config = dict(
    n_layer=12,
    n_head=4,
    d_mlp=1024,
    vocab_size=1024,
    activation='swiglu',
    norm='rmsnorm',
    norm_eps=1e-06,
    positions='rope',
    rope_base=10000.0,
    rope_fraction=1.0,
    parallel_block=False,
    init_std_up=0.0232,
    schedule='wsd',
    doc_mask=True,
)
Each number is 200 + 30 x the weight over its row's rms, rounded and kept within 0 to 999. Layers, rows and columns count from 0. The size before them is the row's rms in percent of the matrix's.

# layer 6 MLP down, 256x1024, rms 0.202, rows 209-255, columns 64-127
098,225,206,178,211,228,259,237,253,174,204,182,234,219,255,172,212,200,196,162,189,214,248,217,176,206,196,157,217,170,182,158,167,183,176,213,151,182,208,194,212,217,215,226,183,189,191,154,178,248,211,191,236,197,191,267,134,200,199,210,279,203,203,174,218
106,220,229,183,188,200,172,167,193,230,187,247,200,182,189,199,165,220,206,138,146,207,204,147,200,216,218,213,174,144,213,231,229,176,215,175,182,234,233,192,201,186,116,199,191,197,185,142,195,142,191,176,189,206,175,193,246,256,181,177,245,192,164,226,273
097,177,234,211,237,191,227,137,168,184,197,195,242,193,196,195,136,211,283,183,214,197,213,212,273,178,219,184,240,187,225,213,213,195,237,265,219,237,260,196,129,187,230,168,165,207,180,204,94,139,217,212,163,197,251,185,161,211,179,132,191,219,246,219,204
102,180,212,153,162,159,204,175,211,196,183,203,241,189,201,218,226,220,169,236,234,251,212,138,180,161,161,230,213,216,193,209,202,189,201,184,216,130,203,164,202,184,204,207,222,222,188,187,204,189,176,242,194,186,179,215,161,168,197,175,194,229,223,251,245
097,269,153,191,176,200,226,174,190,181,200,216,211,236,200,233,268,188,213,230,194,240,244,167,203,202,195,286,204,210,201,211,178,211,218,208,181,168,187,174,227,210,183,167,233,198,197,281,194,213,194,182,165,218,224,215,174,170,174,130,231,158,219,159,220
100,142,237,186,219,228,253,182,175,216,241,210,236,194,170,181,219,185,221,162,204,230,183,166,186,133,174,181,157,195,203,238,213,187,235,208,191,186,172,195,204,199,181,192,127,190,217,194,171,190,196,218,175,198,192,231,210,238,217,225,180,264,222,187,223
097,253,202,193,201,187,129,186,179,146,157,208,224,180,209,243,261,216,186,258,231,200,153,217,207,177,162,152,178,168,221,208,208,158,177,201,175,153,236,224,166,223,218,200,178,233,153,208,251,212,185,148,175,228,215,176,195,235,227,190,235,173,203,215,232
100,200,178,262,196,225,190,272,203,238,199,195,181,223,202,236,209,191,176,270,157,214,192,238,119,165,233,205,241,206,185,173,291,218,174,222,203,213,208,185,178,167,202,212,225,180,203,229,203,197,203,175,252,202,202,174,167,192,228,248,196,173,210,169,165
100,213,164,178,235,205,229,239,172,161,180,188,154,225,193,211,227,208,168,199,149,175,228,185,170,196,170,216,155,212,241,240,157,194,190,233,149,178,207,189,132,216,187,236,159,221,149,242,198,232,160,219,177,244,164,195,182,191,189,173,238,255,210,162,193
102,224,187,175,209,171,194,205,243,168,217,148,213,243,171,131,225,194,177,186,225,221,160,241,196,194,247,206,261,151,172,226,165,198,126,212,214,180,175,132,237,177,202,235,167,208,236,216,185,243,184,200,246,219,197,207,192,212,190,153,183,177,171,195,206
102,215,196,203,147,218,146,216,201,201,189,233,205,140,202,176,169,190,197,176,205,177,195,200,205,177,205,207,258,220,235,212,151,193,213,139,186,232,177,233,147,234,236,123,170,222,219,196,225,223,246,194,179,189,230,216,207,216,162,223,195,187,194,217,183
102,201,200,220,230,221,171,191,173,228,176,205,220,224,179,231,181,202,195,215,137,215,248,236,217,214,222,213,164,178,149,196,240,184,179,198,240,187,189,188,223,223,178,228,239,168,222,205,183,171,180,223,159,163,162,188,185,177,187,198,229,237,188,186,145
106,159,199,218,140,206,267,145,189,258,175,190,255,202,205,209,177,209,200,203,214,233,156,246,218,155,183,208,225,201,210,187,181,178,218,192,205,244,195,189,187,200,227,191,251,196,194,268,206,194,256,200,193,219,82,172,190,187,171,210,176,187,206,178,184
098,174,192,201,191,250,178,258,186,203,136,198,231,214,173,222,231,189,258,202,198,235,166,197,116,182,244,242,219,239,232,189,169,170,210,241,173,225,156,239,139,227,216,176,177,263,166,202,209,158,192,128,183,145,193,195,218,213,144,242,188,143,205,202,224
101,200,200,205,170,242,240,198,227,199,184,201,214,191,210,215,188,272,145,216,222,171,181,201,204,187,189,245,162,158,209,192,190,176,236,162,229,161,246,189,208,239,192,172,171,208,233,221,199,146,152,175,159,213,212,230,192,169,182,152,177,229,233,240,209
095,173,189,204,234,184,192,250,184,159,156,194,264,142,236,177,187,220,218,203,237,229,186,201,181,217,231,221,185,250,196,202,243,214,234,158,197,206,225,197,196,171,224,185,224,229,231,158,153,203,180,217,178,219,200,211,228,189,181,220,195,196,224,240,203
140,222,204,165,133,179,225,257,238,236,191,99,181,199,182,230,208,186,197,175,215,219,183,115,192,225,222,196,213,217,253,218,205,216,245,211,229,216,229,204,197,202,207,204,264,168,200,263,205,173,209,194,193,214,181,200,193,227,216,140,220,211,186,243,218
101,215,185,154,242,191,212,175,182,218,203,210,163,178,185,167,220,125,220,207,282,207,171,177,177,233,213,155,203,215,148,217,266,199,222,184,190,183,234,144,194,275,204,261,228,236,175,221,189,187,197,149,177,172,190,215,220,209,179,190,241,196,227,174,177
099,233,218,214,205,172,209,218,189,219,152,228,126,137,244,243,182,129,192,225,197,211,173,174,179,227,205,195,213,243,201,200,214,270,176,191,160,231,198,222,193,204,224,210,167,168,216,204,226,205,183,159,159,179,229,220,202,212,181,237,198,193,190,237,213
101,177,208,214,174,146,217,153,182,209,188,205,249,204,211,224,201,195,235,246,224,219,154,135,214,177,219,173,228,205,212,204,182,226,263,213,204,192,193,180,219,114,197,247,236,202,191,211,202,215,200,161,243,184,228,172,173,203,214,171,231,192,232,180,190
102,175,199,211,202,216,205,234,202,231,195,197,236,218,209,222,201,198,205,151,201,212,182,188,212,240,219,183,212,196,180,197,212,201,206,197,181,252,162,245,230,238,187,179,209,180,184,199,214,185,192,219,211,164,214,225,234,101,191,183,186,185,218,128,208
101,240,193,203,232,225,199,209,167,188,211,186,166,188,210,191,149,216,183,244,195,201,255,188,173,202,207,137,247,186,169,142,177,256,190,235,197,173,213,224,201,201,89,193,199,167,200,143,216,238,193,220,177,148,195,206,173,195,237,276,222,261,184,145,224
101,191,197,250,139,186,244,221,203,212,183,192,197,273,196,250,190,195,212,209,188,296,147,200,254,164,169,176,223,230,212,198,175,210,187,214,202,204,213,140,143,234,175,203,226,182,271,213,196,162,173,171,190,213,151,186,183,182,226,169,211,131,197,217,170
102,193,169,220,161,251,221,188,214,221,206,218,181,192,199,175,245,178,159,195,223,204,235,170,183,184,195,194,216,179,186,138,209,177,153,225,193,203,173,230,211,234,190,185,219,233,159,191,181,175,180,117,217,216,229,225,200,209,171,159,200,214,210,208,177
096,178,201,194,215,219,231,199,240,243,219,187,159,224,214,205,168,180,170,229,235,205,178,233,173,231,179,196,219,118,250,210,165,216,190,161,202,216,181,159,177,198,247,206,182,206,193,175,163,167,158,215,130,203,189,148,228,232,177,212,163,148,185,185,230
097,191,157,192,193,175,157,206,192,215,221,198,211,212,200,173,199,204,168,165,211,204,178,232,217,269,191,189,213,260,217,179,172,207,229,230,221,231,225,170,203,178,230,231,223,256,139,222,225,245,197,181,194,200,215,195,209,137,197,168,191,171,181,212,150
106,241,257,189,242,184,237,165,226,252,169,201,142,230,236,185,238,270,190,195,150,198,203,236,208,208,208,175,134,196,172,229,165,202,177,283,183,199,219,207,134,178,207,191,187,197,198,218,190,198,204,262,177,221,208,145,183,153,198,171,176,145,213,228,125
102,169,159,239,234,156,212,186,193,206,223,211,207,183,213,130,188,224,216,205,202,160,192,203,180,237,185,212,219,185,247,198,169,228,180,217,208,224,205,179,282,159,179,189,206,202,222,204,135,249,207,206,215,148,193,218,227,238,175,242,192,220,216,218,179
103,188,238,240,175,168,201,255,240,246,199,208,269,178,194,227,116,170,248,216,203,201,232,234,198,190,181,281,191,199,149,195,214,162,233,160,171,215,169,207,228,177,212,230,242,155,232,194,135,242,199,215,228,219,204,195,200,214,197,194,204,201,231,193,191
100,224,156,133,174,200,171,227,194,172,156,187,252,273,229,152,187,199,192,216,226,243,223,200,169,206,219,188,261,186,199,184,234,153,207,172,259,201,228,227,196,209,239,245,210,231,177,229,206,194,148,176,240,161,176,192,233,258,195,248,208,201,217,151,184
098,206,156,256,236,251,206,208,211,248,170,188,248,227,193,240,169,220,196,177,239,244,161,206,237,214,184,195,179,189,186,188,179,250,216,148,199,218,226,198,188,149,205,208,171,220,190,228,221,200,173,197,211,209,250,189,231,171,204,199,175,175,172,222,215
104,263,208,192,171,191,192,209,182,221,247,200,261,198,227,207,237,203,221,154,157,220,238,237,203,249,156,185,201,196,199,146,243,182,169,199,183,214,163,244,170,199,203,131,187,219,199,181,171,169,191,221,135,172,173,215,152,191,223,233,234,205,184,186,194
098,239,218,171,218,235,153,196,183,185,187,231,210,219,155,189,255,163,248,250,201,188,207,163,141,210,208,198,244,224,193,176,220,175,223,188,163,219,189,204,144,215,217,162,187,217,183,191,205,129,159,170,197,162,170,173,149,213,246,174,183,228,231,201,237
103,191,169,238,160,131,228,178,226,187,214,209,225,222,135,205,258,168,250,212,173,180,188,230,204,173,134,198,195,184,217,224,243,256,200,225,200,205,225,188,182,175,205,213,204,207,210,177,201,222,258,184,235,246,168,199,242,266,204,245,209,170,212,175,170
101,259,172,201,151,185,174,183,214,116,201,227,178,168,178,179,218,210,230,262,171,194,132,198,198,204,251,230,172,147,212,212,157,213,170,234,218,104,241,181,238,179,196,197,264,202,179,200,256,204,208,217,192,214,193,209,203,133,149,136,252,158,209,195,214
097,180,197,244,177,207,244,225,182,227,239,199,178,198,188,213,159,201,175,194,160,153,174,184,233,207,223,183,201,207,224,197,178,197,209,232,182,206,199,206,184,218,219,155,132,150,188,175,187,135,198,140,178,195,195,162,167,203,200,188,213,125,139,190,138
101,217,225,217,224,202,220,204,143,225,184,182,207,163,208,159,166,209,184,142,246,137,192,137,238,224,190,202,177,177,181,216,196,165,157,238,239,202,207,179,165,154,205,220,188,175,171,181,216,246,191,169,181,238,234,235,190,182,212,223,196,166,196,190,145
099,190,209,186,203,207,164,201,192,183,203,188,207,216,203,158,197,207,169,189,161,195,211,206,203,150,197,184,217,186,210,196,196,168,182,189,172,226,183,180,206,186,222,180,196,217,204,211,162,177,257,204,186,181,232,185,188,175,243,151,137,132,195,195,254
098,188,198,200,190,255,214,209,201,175,246,176,177,155,225,218,224,229,192,216,186,196,206,186,194,224,209,215,184,178,224,188,228,234,188,144,219,212,157,140,153,233,154,206,239,193,200,137,163,202,191,239,239,196,192,192,207,181,128,187,216,189,218,210,172
102,136,251,234,167,222,226,180,182,204,203,164,188,191,231,170,159,195,270,165,179,163,180,203,158,262,196,243,178,229,185,196,236,206,151,202,172,243,279,214,218,224,250,253,184,201,202,201,214,215,186,169,169,211,219,133,181,224,186,216,234,213,213,143,233
100,150,205,171,207,117,203,166,193,216,189,203,225,156,147,185,209,170,171,206,203,171,247,163,249,163,197,181,110,217,167,189,193,183,222,253,199,188,216,194,202,173,196,208,142,201,217,204,191,170,165,193,241,232,137,175,174,205,193,169,164,171,184,233,183
101,204,245,178,213,216,228,209,148,188,164,195,257,128,280,225,189,205,207,236,181,177,209,191,236,180,206,223,248,226,172,185,180,160,266,180,125,209,221,199,190,193,184,140,229,232,179,180,179,222,178,202,187,185,175,230,200,228,224,195,206,205,230,221,221
101,204,206,180,209,197,170,186,167,189,200,220,218,196,183,164,191,172,182,188,246,150,203,235,209,281,205,172,194,200,236,251,246,236,253,161,203,181,240,267,227,171,226,234,213,226,245,194,222,196,235,183,225,177,210,264,235,195,187,246,175,192,172,166,237
094,190,206,145,206,217,142,221,221,199,163,200,222,212,190,198,199,198,224,201,180,239,211,225,217,243,200,231,177,205,190,183,159,223,194,225,219,203,201,222,216,185,170,241,199,171,195,192,254,181,204,172,219,177,216,193,122,229,244,172,210,164,220,216,143
097,196,180,179,187,154,244,248,216,193,170,191,155,214,199,150,169,210,174,179,241,206,173,212,235,170,200,218,183,156,209,262,215,214,222,229,216,176,244,160,180,197,169,209,207,217,253,235,164,217,211,193,179,173,211,207,234,213,201,143,209,172,171,173,142
103,191,148,175,185,255,192,209,195,191,152,181,207,208,237,171,226,195,185,205,181,217,191,186,203,171,210,188,232,181,248,196,199,183,169,159,218,199,168,230,165,227,219,207,199,191,203,205,191,185,193,223,194,167,214,215,196,216,223,185,220,163,176,199,250
108,179,247,221,216,251,117,142,148,222,196,205,189,147,174,224,189,223,166,265,257,204,189,179,199,207,169,209,195,213,196,202,156,207,180,239,228,189,162,210,233,226,179,186,213,238,173,189,198,215,230,207,180,150,185,197,218,268,253,244,229,203,208,219,216